Each number is 128 + 24 x the weight over its row's rms, rounded and kept within 0 to 255. Layers, rows and columns count from 0. Numbers have three digits each. The size before them is the row's rms in percent of the matrix's.

# gate: layer 3 MLP gate, 256x128, rms 0.104, rows 3-69, columns 0-63
# up: layer 3 MLP up, 256x128, rms 0.103, rows 3-69, columns 0-63
# down: layer 3 MLP down (transposed), 256x128, rms 0.103, rows 3-68, columns 0-63
gate3 102:128137133123116109101125128114105167154143151116145116131123150154075148130138104181130102129113103135149148116154113110156162132102156136178142101091116169126119115119114105159143131125095136
up3 101:151150112152089111129155202150114103126118105099134155142134121092103133119091107154136120134079098110117124164148123144137128115109132150127128105141153153152135111131131125130132074112159125
down3 102:103111158150092144142101125159122085106116144114103169095113125136164102166108097087124130091116111144116093078142099173082166164135122090137113130148141104112126138139114129107153148143160135
gate4 099:119115133111122081132121119159155152172126139121166147171158108129128134131102157135110208160133132119173132092176137131086157111127153161148141145128134137137155132123112146132129130111114117
up4 103:118092128109116140085161162169117153133139183095154121123133162120132094135157126127131133157151127152153131142174161104110112104119139104122162080115127133154131089134114099155125186114130136
down4 104:131137107170134116113117121169156125121172127117149102115184136151130136102132127121104182131134085137148125074157115127103097140143121125117129120177098099131100112113096155119146153109127117
gate5 091:118138124128125120101141155107146152110117102110124126150125173128148128113154137127120157120074127177069137114143093139153069128128142084126140116157089163153168117171144144124095139141120114
up5 080:094123134101087145125119164170121178128156149138139112113183155170133168158117107113187174106133140107109128132161144154145096131109134129134159136135158108164100159137116121112111119121110171
down5 089:120166130110142125102109124086117153162143146133142093128105156161110130145114123123144091138143104136144097140142144130132124106127123152171128156096155105120117151129108105113121124125153124
gate6 118:114143105116158122144142158141158123081115127121114098110132147141102168099140110140109151119145109125111138143131119067169127123102150168080159166107095140099133120116138147175136122149138090
up6 108:111097112104158120136146142105153116111120126107142109098137135165081119147188153122118119113158132147083141136098115114134135139126123139155123142130144153119128113115074133132147141109105098
down6 111:119147137158099108117127128107146107150094136142120150109136126093117103127104107116169113137123137120113103089142112136118119120138100153173088117182082142124126094110102133111125148114124134
gate7 095:124131122082136082158117152108129101120126155128122147116131141161092128091110127099154148124093093153109091126137124106119152122120093148109111132076125146089114116140125118055154131072120119
up7 094:125111116121103159151175130114140085099100150158122139097127167151168180138183139120122063147131148112108122132149148122139139125130102116142131132143102151153135151143125102130082143167137117
down7 097:097155134100133126085095166157122145123133124134121143162090104147055114139126123151138138118119113074138106104160145080114147122131114176133113139095110123138086151163135114113121163101127143
gate8 089:146137128105150129117133158142123103182129113131107123154167114152106146149163134081089106130132106133121134153142140170141122147159102122150152110136100115182131123126103124139167129127146191
up8 090:143141122109085125136163147146107094126133112167148072151122122115108128131156117113097156130089144147049092142150126118157145172133119102141123155139128092127168128115133142135147130142119128
down8 088:126147105150139122116141082136084126099116110187100164125102133126135114157147103143124138109129108138084091132133118149144161139102097109112115147139115066077112156144086149126110109119134131
gate9 103:129144101093120132108161142136132117126134161141158126145132138172097153157153105116156130127151121104110097145112102130144097152101151112174152171144104184076103115122124088071146125117081131
up9 105:100114128114087112125145105135121143118170105120139122145119094173152106131123165178122144152157141081120131101135122176140149092120112117138083131150160131144097177172119143094130143164126094
down9 103:110109074120121149134100132157142138131118132126149063138157117133118095137142126114129132141132118142113096134134136124138082137142147113146127135106123193072172090132134101116078177150090134
gate10 103:115121078123135128126124082099108096109136130119141129107127086130106095099133141163094089091104139132083145130115111168114188130139098134118097093134099129151147109142084129146125158107108107
up10 098:144098148102102100127137137113168141160127159122151145134154116143109108165167132107164126114130133147114087099138158129146101121114130110153147175161128175164112120149145110108123154114098158
down10 096:188119093078160140161120146123113144107164157169121125115111095140153138112135091094107164125120161119117133138136128131117107127142133123102193118110118103124124094151144140116156141115120104
gate11 101:124121149106163112120147152162105115145140171141100120139104091093150131110174152156150123134149158116150148128116141129106133108071131162149084115151124148113160126119139170158133122100136142
up11 099:106145117136084134124092111112140156143118110135108155120137139145151134147133124129116157147124111154124115117167130135139106083126154113148100178129133120085138129130138076129118128151100129
down11 105:079143103160124148137130078155140123123101113155117140129120141114155152107114150169131121092166104077115122093169120139142114103150146159132148144126161106079132165118120117158145093128103123
gate12 096:109109111092101157157127121130140152143143114105112131110118065109134175164148122143137175154134121145119143140175167157126150135159173122181127110143142120075121139146118107147108161174143129
up12 095:129133134122171145141108184095137134135122104113127137100095111154092110123149106130083142128119133120108144144142120130147140123099155102129143107151120154148135104146037114117172130106140137
down12 094:115132148101137101133121155121112108160159112148120163146142140129159090109150083129170079167129129142152162139121140119172165133115087122108107163072095099105134134119130153111102149117156137
gate13 096:121137126137127133144101090098102146153109126114156144140098089113130114147128149084152148085114105127111144132108101169132126162168163129163117144125115139099119126146124084116125133121142128
up13 104:120148072146168108187107167079172100130120123131095112126128134124107097129092115108101133120126163106117129165093111136119127136128110151110114119131086135080125136120081107143134146133100129
down13 098:173171120119133172087137124161113123143153131161127087124158142170164152154120160138109129112152094132129139135166120124172155114126078107105148188099130155139165111141147144149158144145145119
gate14 088:145125119100129130126137118091137128143150171161121089067159197179124114133115120108163149123198128076141148094126126134122140134136085125121131120119155137140110098153105126105142120136129148
up14 084:118158159162108100160134145071129147119123145150120115118138163133093124117115124109105112168115104126085122125089117156124158126091132144072097120180069161096142098108145117156145133110064105
down14 089:112125110143142149070163128126126123149143128129164134098144120140108113095161092123148098149105137149115180122120178139129144119100132114198138144111146159110061133152137156121080106098138118
gate15 077:128116126093171132112151121138098134150134093146106109134096096159090138147095158157199120098140100116125116120131160141127120118136113088187146109127164144142123143162141136139129098138134182
up15 081:140127136150130172139107159117160120089156123123138137077108120058160172076151079140129114158136120098120137136154098123124136119091132086103097120166073105121127124161191092092092122129081088
down15 079:150189133136142127138148154122135114132115125146155157125141134134135137152126137114131142111140136063120107116114100114142107113145178125143109125124072107097132116157166133121127163090168074
gate16 099:112137092155159138143142137119092107149139115135154119117099114075153125150116140125157144097076142147097111167108140118188126115090177119111159120146153096135141121149089119161148126166177128
up16 106:131156145135178094140116145110118141130079157167126155130175113110133132137066140096065081158133181151174125128120116140126143123120138126108111176124116071145115116128144143102163150120132164
down16 107:140116077143143133146152104117110150141161139134132098144105153148160107132114183180113136090145137145123111141122107121113111133180107141095120118128122160098134169114145145136130135129113102
gate17 099:118145159135133144152047140106111116133141144137118178136138109160198113123148119134100119136138137119170146127104158157115150136126161104117134161113108094137125116166109103110157125111106113
up17 094:146133104149142129138141126094038102127098187117102170169136113131135124126186093099133120122121122184090136125092104124109107158124106172137124142153117161134113136134132103090160112110119106
down17 097:107130164137172111138113118140139152089144075118159126140141125157114151166116135114153106121157118115138111124163144144149166064121113118137100130086095105134158110111125143138142147153157161
gate18 111:125119105110122125129093145144164148101114102135128107152132149127127152124129132124150174134126117168127137173133105127146136143107129162152158091115138139082137116109152081118158129123138123
up18 113:139117112099147108118101194159160110126137121146140118121144146138104152128142201133172140129149125161162134131115117136152129122106128079161142142088127146117136070133125127081142130114130104
down18 117:173169139160124119160156097098118117137128108139135169092145164136140137048128097100147105119129157097119117131107128124108147133145135119153136119158116130187133131145113152146094125146131128
gate19 094:157132099135123143155145104131108113119138116092137142160117147151132099095103090106142130101119151118042120120102105130171136113140101125114129124147097132130173133134062123113131140123126124
up19 090:123115138114094137154159093104102111118158080165143112121109126156144150180149142175129138186148140140118156116128148119170107118115151135138155112122152149137160137098143140180105120155153145
down19 089:140102166096113133107132122139181150119074105123112152119156106122102136126079104050186113117089131142112113123155095129080138156130102117096105144097117085103134097121123147058133168131152127
gate20 069:150161143129157104136141147114114125144123118096132114101103115161114117140158133114127156159145189142100111138104122156114072134101106123084126127163130110169161117161132155111128177130125058
up20 069:167131116142104122135132138146131149137121143111131111140114076158154131164150112169134157161122154145167123097147149177135097110107121097144089173149194061131148119128130138121134113128140144
down20 062:093106086143125125135113138140131096130091131104146100121127145123083113178166172141128103137143109116098097107125119161109130156140114140109148152083179095129145121101109079089104118178125122
gate21 097:132135145094097151092149130117130090146126127126098140134101188127168106098097121169123126133108135103123095152164104099093125138144091095143133126113185113121122149116165115100120141103128114
up21 095:129156112110165090120155140136154105129128129153137126134151128093103123108124105105099162105142167181152137134125137140128112124099091101069119108184136116151134131113169129123162129144129106
down21 095:139104132161140129119124183148159138103123133154148119110104116132119128188154136135140120122091149109137113115093111152146121138092188141165116108094125126102175095152123104153166068129128141
gate22 098:107139144119157127117175105152139117130156129125148114120134103150083134144135118080130153155134148119099098141101137095154123111095100106119131157106093145097132148126144147146104127076081163
up22 100:117084137156132061131142107135119156128102125112171118126163163139130115151111145150192095098112121097124157170131171116101109109084150128065155156134109123138135117129110147125097116109113160
down22 102:097110111123130111151118122109113090138151133107124160146133129110141096146140087116118154133122134151132135121126159140163116104149131134177127149095130143133147134156112103138161139161150125
gate23 114:117141084119129112124110114146135155131104140138105103153107141106113129114112174147126088133145109130077164089101159132174120150138131112135076129131095115127142083125139085165118106122143100
up23 112:108144149138174103134123158128116111139110126140135170139117114154133129131118122134113164123108127139148112186124102109108136091086145136126160159110138135126129151140138145092169129110072148
down23 112:143116123128159142122130120137166135138130106161141110159116095136181134133108172144113130131125108120135114151140092108119144093072177150155133148114145131108153158132126140115133125144086128
gate24 109:139164174156140103129132132126128109158106141078087128145159137135075138124089129134142139134114110072095135131117131143114117150121121071157165116144131177155175103119084079136114106136039139
up24 116:134106111084142080133094128074176115139119123141108132133119114121180186145128146136154155120119113134101160110145152177171141167114172122131130098130146127075101137130127119141141124134131110
down24 115:137123161151108160180167130177114140121130103129160142094174123135110083080154078120131097129114122127093124135128160143120141125128094142155128167115102126143101124160126164127121138147153140
gate25 094:117092113113116111106108203136143151110125125100138135134157129143130109178132146157125105160137152161171149128090131131168101124122121111171156138119165146092149087159127133131120145134137112
up25 092:104147132113123147127196119114131120080128134142102115151126097128099142085132156085157112119158126128082074131087109134112134130141104181111117175149117088103100141123138118161121108127095120
down25 096:115136113139102089141122123123126097118102114116100121111115110130103125146120128095171121140145158083062112124109114150121146123146104162096150132121122110137111131134107146134132139108099135
gate26 097:158141098121078127131162146070118129123155086150118103105141089122100086160133111149099105130137128150108117139116125152153132167148112111115166120158108144155128146117139164153156138157121125
up26 095:126082105127114167122159124098135126146151110119155162104097103143126109115175130139177118113101121115153127159148110104127153159110141084114116125106129158131125108110134115108081148159158128
down26 099:119142095146095152129109119079121102136143126176138108134153236131140106108141138181106102147108156126129128122084193144138155130086127124135185151109140144135136067134127155114130121119119112
gate27 101:109140138112127144141154101125155122096110151168137142136116135142110138164126136146092144148117143129129139083076166139118121093098111130110129147168131167142113112112103097130063173150126133
up27 103:142139131122095134164131174096072120156114122116161183112170120108140078116117110116143115088102130087083106180123123110153126171161150120151160120098122099139142124132113133128135114140129127
down27 104:138107104160118123134127168140088131140121123091130085140107121137168126120129156175157118102142125135144150131129099110117102133138182140134145127131146106086118138154173150157113080171125126
gate28 091:132084107112141102099141173129186119141095144109144101156136139156127117123134137155165145148136146150129105150173139112159089121104093146135121129154144150112122120149119155157109119150134157
up28 100:132095195107060113148110140102145105111117101097151144132128163133128133138162117113166157117141123088127123094151122174159136145116175136155131138098119103126095132139169140149146121127119129
down28 094:098196126148137140148134145136108111135124141122135174154129104126130143120110146191083096126152143102143097104093116138139180137125170131105141158126116135088157152105152160116128146133118155
gate29 094:093109172126136137145108087144124147127116117120129147132139152174149113126123146144164151135125147127129133096151144158163081119113159097158114138156143111112120168163130128154106141123131142
up29 090:139123127133114195177174133130110169101171119141112149129126134142119106158132139139127125126138083104137135159091141122106127141135153093082130131119102114134118121127096122119122100081099121
down29 094:141125105078096127168095109130125109138157117157119184126111124139154127160102129130161123149117153156095185132129119140084100092137109121118080132104110137123108103115111109131133147150126155
gate30 100:148122116121158120134124089138126140161168133121142170118134148150129124144110129116151123103140142141135172140132168137134078160108075117129095130088180135155122099131126145159169086119167167
up30 097:137083115095120139118177141190103177126149127138135137128100125118154144175139123147168129135131101133147146102130127103107107164139105099172162103153100145110157143126131116113109115122114122
down30 096:126122152119154151124104083113136117145151120124119158164109129121104118149111122103140112142150097118130165153117131123144146174117094151139092162102126131117132098147123129157129094124133118
gate31 117:119163116112139146143101107130084167127077143146141137130109120127159131126145188140144127137157126147150104141156127100087144142087144124109127137109129115133103119134160123147126100113133108
up31 141:126151127113157177171108138115091165114076141141165141148086121125105121100150166121132117125116143143123108150146119117085175121084121119112145140105092109134103106148137129131158094134141119
down31 135:132121156152126121109185142143133101141135106114124158094152120144120109135122008124137121124119091135126164127128130152140127107158137110125115111137139144146150121130107129110114164133131135
gate32 097:111143148147100125151092148108126095096153151114125082116133171156142108126128121099123152108155087111128132077135111109070101106142136154057101135121136127123112119131152159149132108093140092
up32 091:157134153135129161106107144118105122098092125095118123133115096090198166114091123125130135124106100093152104130146106136124067153081139131087095128122107121099088119107143152148095078109130099
down32 091:101169107106176101103121107105110187115110110176127092114141142139133108139147100141120112117147142113139134140171126122168132179099116132143177115112126121127149119124134156111161128167135123
gate33 090:167134103090121132144127133143168121075127159138104168124118153171114083097170140114126105129143118119126106115132118103167105101163135165122159134104143143100119105082092092114151147138133095
up33 088:138166131107122072094125139123096123127158123150164149155113073146088096127134109094146170110110119154088124115108118116110109098088117084107130158097088089118144096128115157122144112112145136
down33 088:121138095136124124121135101094109102137170108132134141155161128091148142107093138154120131137142111136123163132130095170062136089100157116129148140143143098135175123145175158152114076084131136
gate34 103:130155104137115140145171145098140163155146119079120096161164114137106136116109104133184132140110156067147137162155107166156131113097133143124149103091129093097104100145150115163103106137086133
up34 106:122187120103127082165129139125115155099127156148116089135137092111115128130089135100129087115119132149153124110108156132150163134102137117092116129101149131105127128126143115118121122140096101
down34 106:118160123158107146156147153119130152115104074156118150077103135143109156131149113131113135117107083122125155155174154139084150065124134111099138117115112108124118101128123113131139130123113095
gate35 114:128116114116150122141152110139132093120128128121121134100109138137080115147164127101153120115136156110106139093120165150150139133105101108097136115174075118167115144116137174123110148116150126
up35 118:113129117133134092156110162101144130151111148109107123122140111172116095103139130108127124144159143143099144119125122132099102172134091106101092182117119116137152126108110120170079117148107141
down35 112:093113125145169116159138204138122098097136106108162105132139084161133098121133114127136126103137124131136149083145138140153129144161123124123057184147123139129129197113113130123115127120175168
gate36 088:134116113137144163096152106152124104108114190179128158155113117062109140107120104090134089110126134107140107132112150119123134125120064102115127160149122119122107133106165090079121140076130144
up36 087:122174100091148160121136129139105117129095118116141116087118119160128109120154095116172080130149094153111105168123093130121114156100114136134170067093193134139149104144091106143129127133112150
down36 087:123106100110122112139115150149127109144097134146123110131101131127088157142140138104130127135125126099093201105116178089086151095138140105138130142086122090129150135137168092137102103134123124
gate37 097:120112129105160089152143131164130118101154155102125122110131107143115132139098151112140164152165106094155147097137117105112106111118116155124130157134159166127167127120139111169089150132129165
up37 094:136165113158091126143120135134141131171150149077151148124138165153165093167147123154160143145102133141114125128195120174159145134139122110164134105128148050107119133113125128112094130142147163
down37 091:128128124142117146122120121191176158159153143103128118120142122112139166142103205153162128080147094113119126128159117144138132134127119152102152108162119103109137149102137128100103157135146091
gate38 102:153092138116114130120158116134149138116137166108178119082108098193136096115146111108187113116124128144099128081099158143115175077158119117161151144149143103109141109110158130110093149114118179
up38 104:118113101156136135149141105098152119091119156162135122134091128126085150121159123141120165112099162156133120131128095130112197098160082172130121107111177090113125148155162130118140148121150142
down38 103:098108116127119103140147133091118086120109140133159146149132154099143105086140094114119092166133128101062104134129148122092145140091118122082112110156082100150117135124120107124114169153104136
gate39 074:110132139149152143124130129150101127120120107131115113119135187152161175106150122107109095178106113149095168133116112129140122161088145110120111116119096118146155124132130155158150129156118167
up39 075:089121117163093145115105111128101116128105093126142143146119129117120164119161119147125141143134124140080110171151112130112173180136136087136141151177075104162118099124136175123092107162146128
down39 070:082116127078103141134144122098101128135132145166156146161111139109123147140115119141142158154110151145146129116144157118123124129142102101164088115202146107157118135152117151133138124129159099
gate40 093:137118120126154114096112138161112121081126160113135151078151141146119139170140147088125142115157155130107167160138107177111099117135112115169087144151127116153119134141162079091106120110109143
up40 094:113093118126128147127131104122100114116133168073154137152133122093126141142124099128119140141127104103095086142118099095105117133149132165151087142154136151153089091128137083135129135129148148
down40 095:096127137091113119133137100086137085119139134133141148164130118126105126112130094148112147158120156111170135111117119080130164112142164133132142109114099177134104122126122100159128091142168170
gate41 080:076119098103074145097151123111116102116104157087109107129142137076137134150156112101116106117141113113105168156115130201139134098116096113126148109136171135088144149162141104098117101144121160
up41 076:130124108147127117121179126165121163126128160162130093115128138119120093143085080113139156132094127141106149153162107121129120116119117144113123099184122141145091136068111124175118107169132146
down41 073:134101110114112139096149122103135139136085149129115171089123128167103085163155146130142124129106124140123138100151111135111095129137116118132110139115193168141111166146175148143115133118083091
gate42 114:129153087136139110136096096167134112133147126160121146126126128159129111111106144144123147122166129144104124135112121120119165125130159144155140123122118127103134073107074121110118132156139110
up42 115:137108138093128107116105093165159075169117139111118143124074136137111146114103117125151112098068146173088100102128130106165092108082116118119159147167108130115139141105116161141116113075110134
down42 118:139141104092126129135129146117168147146090145104103133119137122123153114149160173136108097170114128145104157130167148177182103151084129089120140148136104107110151128119134181137109101090127107
gate43 102:159134114128170137076110152112108135102106131127113095132085128147105114141149106107110131131109151138122144134119180105068174119148109158131116130142180100083142152106161088119144104115079113
up43 100:148142150149151137101106144131109128104120122125154083107122101111125097146091138127110165120114163133093134085108169123091167092166121124097101133141174107142115148121150085117122104091088121
down43 100:106098128119079112117114131148150146140105113113135157133173181135107106108088143156120125127138120116109116136119131187125113120106098148141151123109082152152119108108103126109125122105133132
gate44 101:132099120122075111140117098127157100161156115091135121129126115108123168140116145145144140157159103128149133139141131084125153078140142109198149131101114138111134103087131131115123136131145094
up44 103:127105103139193142094113124143081128081142126106100126096100124174168065103127124092103114097131124117114106113106170135140123156102114128134088145103102169114125111146108117129151157067094131
down44 097:162143151128092119170106165119113117151078137141125097140136122162127132112162155139114151142117142189156130152136157097106108113139162108170114072119108135096117112121154157133127107133100090
gate45 114:086117102121119119114130122150124163140115156126133153131111127078177185140180120108121100141161128170134148091136122128146167129097117122137137115111140113126115136138099124132095130160147150
up45 111:117098108091157137140131115086148131126121191136116166123162122142130172116094091117126111127135124107120126145118118155133103130114088102125113127107137159125101147129143171073194107117138137
down45 116:150158175080153146133109132151140177165120134135108162143116112147101149113118121137114125121116106084113159104180135127125126107125077146142130126142102145103146099145142133124085108115106123
gate46 115:149145131129172156134159174081108101138112089096088127096098142106101143122126129116113140122144142188135130148119135101107133113145096151090090144126148065142142116136126152111135109111103122
up46 108:054105089148133128149142116109127160142128138077088108144154095160134125135118170143164102135162118117143114118134132127133099137111116155152098129114111126112107143116101173159136160121136123
down46 112:083139118076128151162146178089110073128173140095111133140059128123110118144129139112126110120140125153175167141180140088088137152125153136121106151123146134113121135134141154112128108144143124
gate47 105:094101148132120149097173075126129127114083160113141133124141141138141106129138127087158097142125105142138110129109120114125078144103106157104129117138113154102138114104141157141115170105077144
up47 114:119161148075155097115135146142116145165153136136143145134156162180079115132119140121137126105175130137124118043104160130129108125154088099182142145142191153139132138117150126145105144129117087
down47 112:133165100122184112143140150173095144120124116123152106114172170163083131141139153158137142119155178120113172104089162119147124150140112136176163118125163179155142147119119114114154121120101109
gate48 086:125125137141129135091105142148063117124100145175096144121109124146086087111125160126065127161159148125141123115132132112135129132147126135147124131108149196107104103152128146128166135114112151
up48 087:106148143145118142084127120127087139084103121137182176148108110126168140158171147155130088156128073139141153127101107153151141158161116130128100118117115095132108121126108140150158150109159121
down48 089:074102125144156081121132117104130138151122080119126165135152125139136137112082151120118077126142104113068155147173094129122078092156123117126092155104104142114115154142115095168146122127129158
gate49 074:126088098122132101189098132102143157146113112121137168109112110153110108144103136131130123122133143170137116077105137087114190179116127098136135119157163121179119112119120158107144126088112100
up49 071:120092092138124121114153081109146108129126144168140085106087117091121092108072105147116132158135099086133173128119122133148138106110132110115128101168126154182090091089108120130088143160138126
down49 070:150154100128159149173080139134126134118104129140103137119102112159135129064146101095134126123132127111114148121107144131125131129093115117096127116115124119088123102079116128102156165106148137
gate50 105:094138130155135152134099149120085114140113083088124113102083110104133094098069101126144182105111165125098102119094128119147105123121188115171139124136098140122121137147125144116141116140144139
up50 104:122138127118157074128122148129123100148113163144100099153124132159121131121110099112127094177158157132150144124149145151116119130131132118097154135162117176163114079151110117134126124123105120
down50 106:157120113121124141113115124122146164136130124150099123152122127077140097117127150154123108104141144138093121068121133098183121123099113154107118133141167119103116161136102147144149153151122086
gate51 114:096153116143162180133194113212115093063133115146140133134091099148133128140153159177148104131133129129111165163144106130129140149128113101137115104149130088158142106118126080113166145139171106
up51 113:122142159124084144149091138125070131166161111111138132144124117114146141147085115119144096134108089113122125129137110119121120124153123077119151159097127130125156137146112160127109121125124129
down51 120:105112096107160115157107122112101119165167145129116111132115147152109136115113179123107133143139121148123153138079148118125125109153160118138137110109085100112165144123161158128094149114123156
gate52 091:070115149140089138129151111113119149138190129120120165109124136102139134106118132105145135139107101112143114173083110100159173150142144120111133117115149114140138145164160144076133102108140134
up52 093:138130155116138074093103102142122164147103114128119113126142172117056142144141119116148143136118121145102095099147099142122114104116100157105102114131185130123120112113177153095116134143135134
down52 092:188127130127107167146119097092112112110128139102136125094084126161094083130136151088158111124130150154133139144133137149132134121158114125119118121134122104139097096111149136134148134107104082
gate53 116:125120124113165106089163157129179077094119139141106130128138135120111156140140129123145089146121127127119120105121121161159153104079116132118105135140106109129137123136136103104168141113096138
up53 113:144137138129100161153090107134080171163133108109185151129117113126149077117114124166108159110131121123126133151121136097121113149194158101140139136122152110124124134124119133160104126158152129
down53 108:143148085132132140172127112132097149118135112131132125119142126104157092150105181121118142114143155124126087125136135141170120116120144096146115123110153151124132122135140119119119131145097134
gate54 085:085114083107120159127136161125143166113130157098143128126157152123115110131118110121153165161106127115155138137120136111106086137113083156129113101134116144103085130126121111106105124110113119
up54 084:143130127137113080136135109143157161170125114101161154097147149116167149130160148136130126091185154142130129076102150146081125081159128124144086125136115087119123119103161110143117149100105119
down54 089:099126094154137105204163110122149144125157126177141129114079134121175140151123109136113103123163146135155129106106131122110123129146135117116107119124107155107119122127123113121119150112114102
gate55 111:116064153093170137171141159111172128097145148132129117134157133145125104134138157135126156151135103087122097115130122071119148135159129136104098136127130197071078120126138124128131146123109161
up55 113:114186143156121144137137100109125095135101109091115104166149152083152116094113106099108147139128166125111106095147123127133146119114130109103129147122104106182115119090119131189151124153088096
down55 114:114153136155142130148129105164122135140105108146149141116149144119087153122149152130106093135159114172130129134105106124131117112114163145145090112147076121135146140119104126130119103114150120
gate56 084:125144146119166125131119080142145175095127128092099126151123101123128130115132126158092131166158117116174143110140103103162114162135165108120137101146159103081147146119091079163143112113108095
up56 082:137134133133098138120108166131106104123100177106152160131143168157106114145101120131114156081135106139153112115116156164084113137146092148130149116157086097132153132101137184125127129121105157
down56 082:106135143137115120126105124135131106136164155113150111124088142092135152120126122129087130122121148092158088151149120097098148189146162130128123129138103091131128181152122118108132097141126107
gate57 101:132178128123115115136170153113135138074118139142119082130140115105082108139132129102158112141116125166131147083168129132111149094104121132129099135113141146137108081088142143117163140155080165
up57 107:136101096128136155150091120154163148130138104109148142108113098153177112109113164136181141143154133142149147121138096142163114118142165152140157141144163101066154108149131152114123113123172070
down57 109:126148151141124122185150133115171126131147107095129102130136150148136121121118110117129135118176132127119099113147104150148154085140098123133109110159128134151114137138111147176138115111140107
gate58 117:114124142129112107142127148130117074148115106142134134141109144178105142141181135135111097114141140204162115100116128125115129144109108124153161124106101135122142100113167143123120164073159078
up58 120:135140107104098122136120136128143149155131128105112150147128116125104139109149183178093086115124155109123123128103177137125146138082056127150103142096082156198134129120129151150107167127125108
down58 121:120163108089123129088115146114092087132134117133141143115136136117118100185185126118130094155075154191101127116103145120110131129097048150135140125122114096094134119134172148110112167144119138
gate59 087:134134099119149116153140143164178096123119110182115140138140156184139126127166159136122103128164057109135131159121105148118125155144100156183136106119105115119153096109103133111152150120122157
up59 087:159087111136135149123146147137179119050118123121170115103149137113119137140136120124116123143152138109139143158134131147125125124165115152100134113157132133107101116132158143116164140115114093
down59 086:134132121144077146087181166129110089090113156106166101112101126134095128095096067121128122176134111117097100104128174122153162137105101156111072126106131145116144091134103130075105160177132119
gate60 085:117083153136169158123167082120154106111120103112138146150097113128136143200115129117165105085106131150125143169153147119074119174126100120107145182125147129126163146122102110124107181124114084
up60 087:138141107136118113110119068124090113123133119155107119120083095159074144143161146102188145109120136128130104152149135171141164097101140153103161127122096138116122105098124118076136140086098133
down60 084:120107135076122107120135146150114092162138174094127134148103123124154132087111093149078095094121142109099099129101152096141145116132159114144127156104171107120111120116121139111154122134101160
gate61 093:142130134139165149118093062136184087088148132125105138140108132103139086137087134154163061132140109158137156119138164113126117139154166121091135126081144118075150151106086103119124106146163131
up61 104:138122136137125124161141113135101112148139118188123143136151160116122116082150164103125120097112185124126097140113093129087131119106112158097107111166136154139139163145171146099142126099115143
down61 098:150094168130121119183128078131140091140129112112114162127149134138128130077124125130147110147148125147092106113138141100124106110116114122118119162146121155163098121111112122140136117094143106
gate62 113:163119139166190097157111125083115079142112113135148151132137162118108145117157109081134121133102151175136165140098088134123130095093156159181119113126131133089131089140137153111179165100075133
up62 120:095129132145115116139086088147194129162108135106162137150138124102158152145111145135133095140152164145112138139139100121116089115123117072138140080161099063099133122147134106137132097129116127
down62 118:136179112089119131151098185130078162119174103139123101114120169157113136102138123149115185119117126144119137117150174129126141141130113139104150151123145208171117105131126122148100152133163132
gate63 112:163172137149100112152132156156165126124116092137162133127122114071148122147125159183160172119143112123093117120141151144123136168148110155126127171099147134117138134139115107145101149115143142
up63 117:128111151079160110106128101139114081148120181141146159132163161162138110122150119120152145133147125114132110076125126117133082114133089128148146100136159110111064142109133156054120144113132122
down63 117:128117088150088150142150133124132107116104103096114102125130176084151107133175185122103080124120125134132131134135119096152108168137131124106100140159109096088135151101145146096123132147120133
gate64 111:108103130118091102108129118111161149174129129146094088116104108136127137113143105097186134121131136118086163119095163120184149110115142121125161096100133127132126133117121107164180131122158108
up64 107:099120124142117112108137113137153149136140132146083098103098116145145137101141124093160126128129135112104158137082166133191135113128140109124146048114117112127123149137121098155167138119159128
down64 107:097144122142096149111138162095129152157129134114106096122122104134107132124157099107151138135129143139106175133115166141159132128148108110098180108129124126125131122122133103138100112125174121
gate65 104:124150110124152144137094126142140150077098143125130149150130127147148115147152143134130117113120161153149151112164134158098098118145149117103122150116103130100131129116108126128172105121110133
up65 105:185083154170104125103106131130108156119100099105140128134130117131106133130085134121119100105125106122132126120108140099106109155126103121139140105088124079131148128100149143108128104107109083
down65 097:167115119119118101144078081127156153147141128127118128135182127149118135147106125149163151130186138115116112120155117083144106112110114112078107126131110121110147117118136142130128131121146151
gate66 099:137103094105117163112158153151125094099135123108116165126157207121128102138104123110109124102111104103145113108141106097097124128128088149122152114133145099152127135098154160141136128103136120
up66 100:118095146136122142125124095136151163134127128111149105154113122151096104152118141118180096140114127055136104119129142073100151185161125123159161115159120166138164119101075118110126123136137099
down66 097:156134150162146130107111148172160135113119187135107116104123128105171134169138207116096112143159101141145162116108158111128103152175163104133151139140134117137137144137144156086136109100106107
gate67 080:104130132119100106152096084134150115154130107120135171110177179090104153127128134151128099102148138098163101115179142129136093138128133133125130113124103122142124136101166160161132103091134094
up67 086:126177138139125138148085080114121133106110147151126123120129142132118111135096106147074135114135158148124123109138146126149121115105129147070155159157188140140141135100140147116177121163102123
down67 080:153117150128093142110120169121114126123167114154118130113079086159155119143180149093140117158141161059144107154136132101123140111119172151118132122119134142088126142153135121111122127131134115
gate68 089:123125103128110099131142082116181152114115129144121133096146129145101133139158154136175159143113085139122161131146125114133095086148125096116143146067144110141141119118126135154157080137124096
up68 085:103131139104143169113099149158147134129145125138115128148135099130128112106116143177116132122144133116136162118157119129121129145140099121171138135119183161174123163150141093155117097115112149
down68 089:147140149150122150130150096137125160106170103170089101178130136143169164090129136133133104142154131110158134117108107123158063158177140143154108149095150097129162104160119125163148097130140138
gate69 115:113149100126124104145139094084138117146141183158146116114132115129119130129092117085126197141080133138104138117111114133106123137103149171076122115101145154126141128123135122120128142125076099
up69 108:110157127110143137150092124120175121125109147145114118085106159110072134126127078151151157138129136083126105138148124126100125114108133155161150167119143149094119118128135157111120127201130153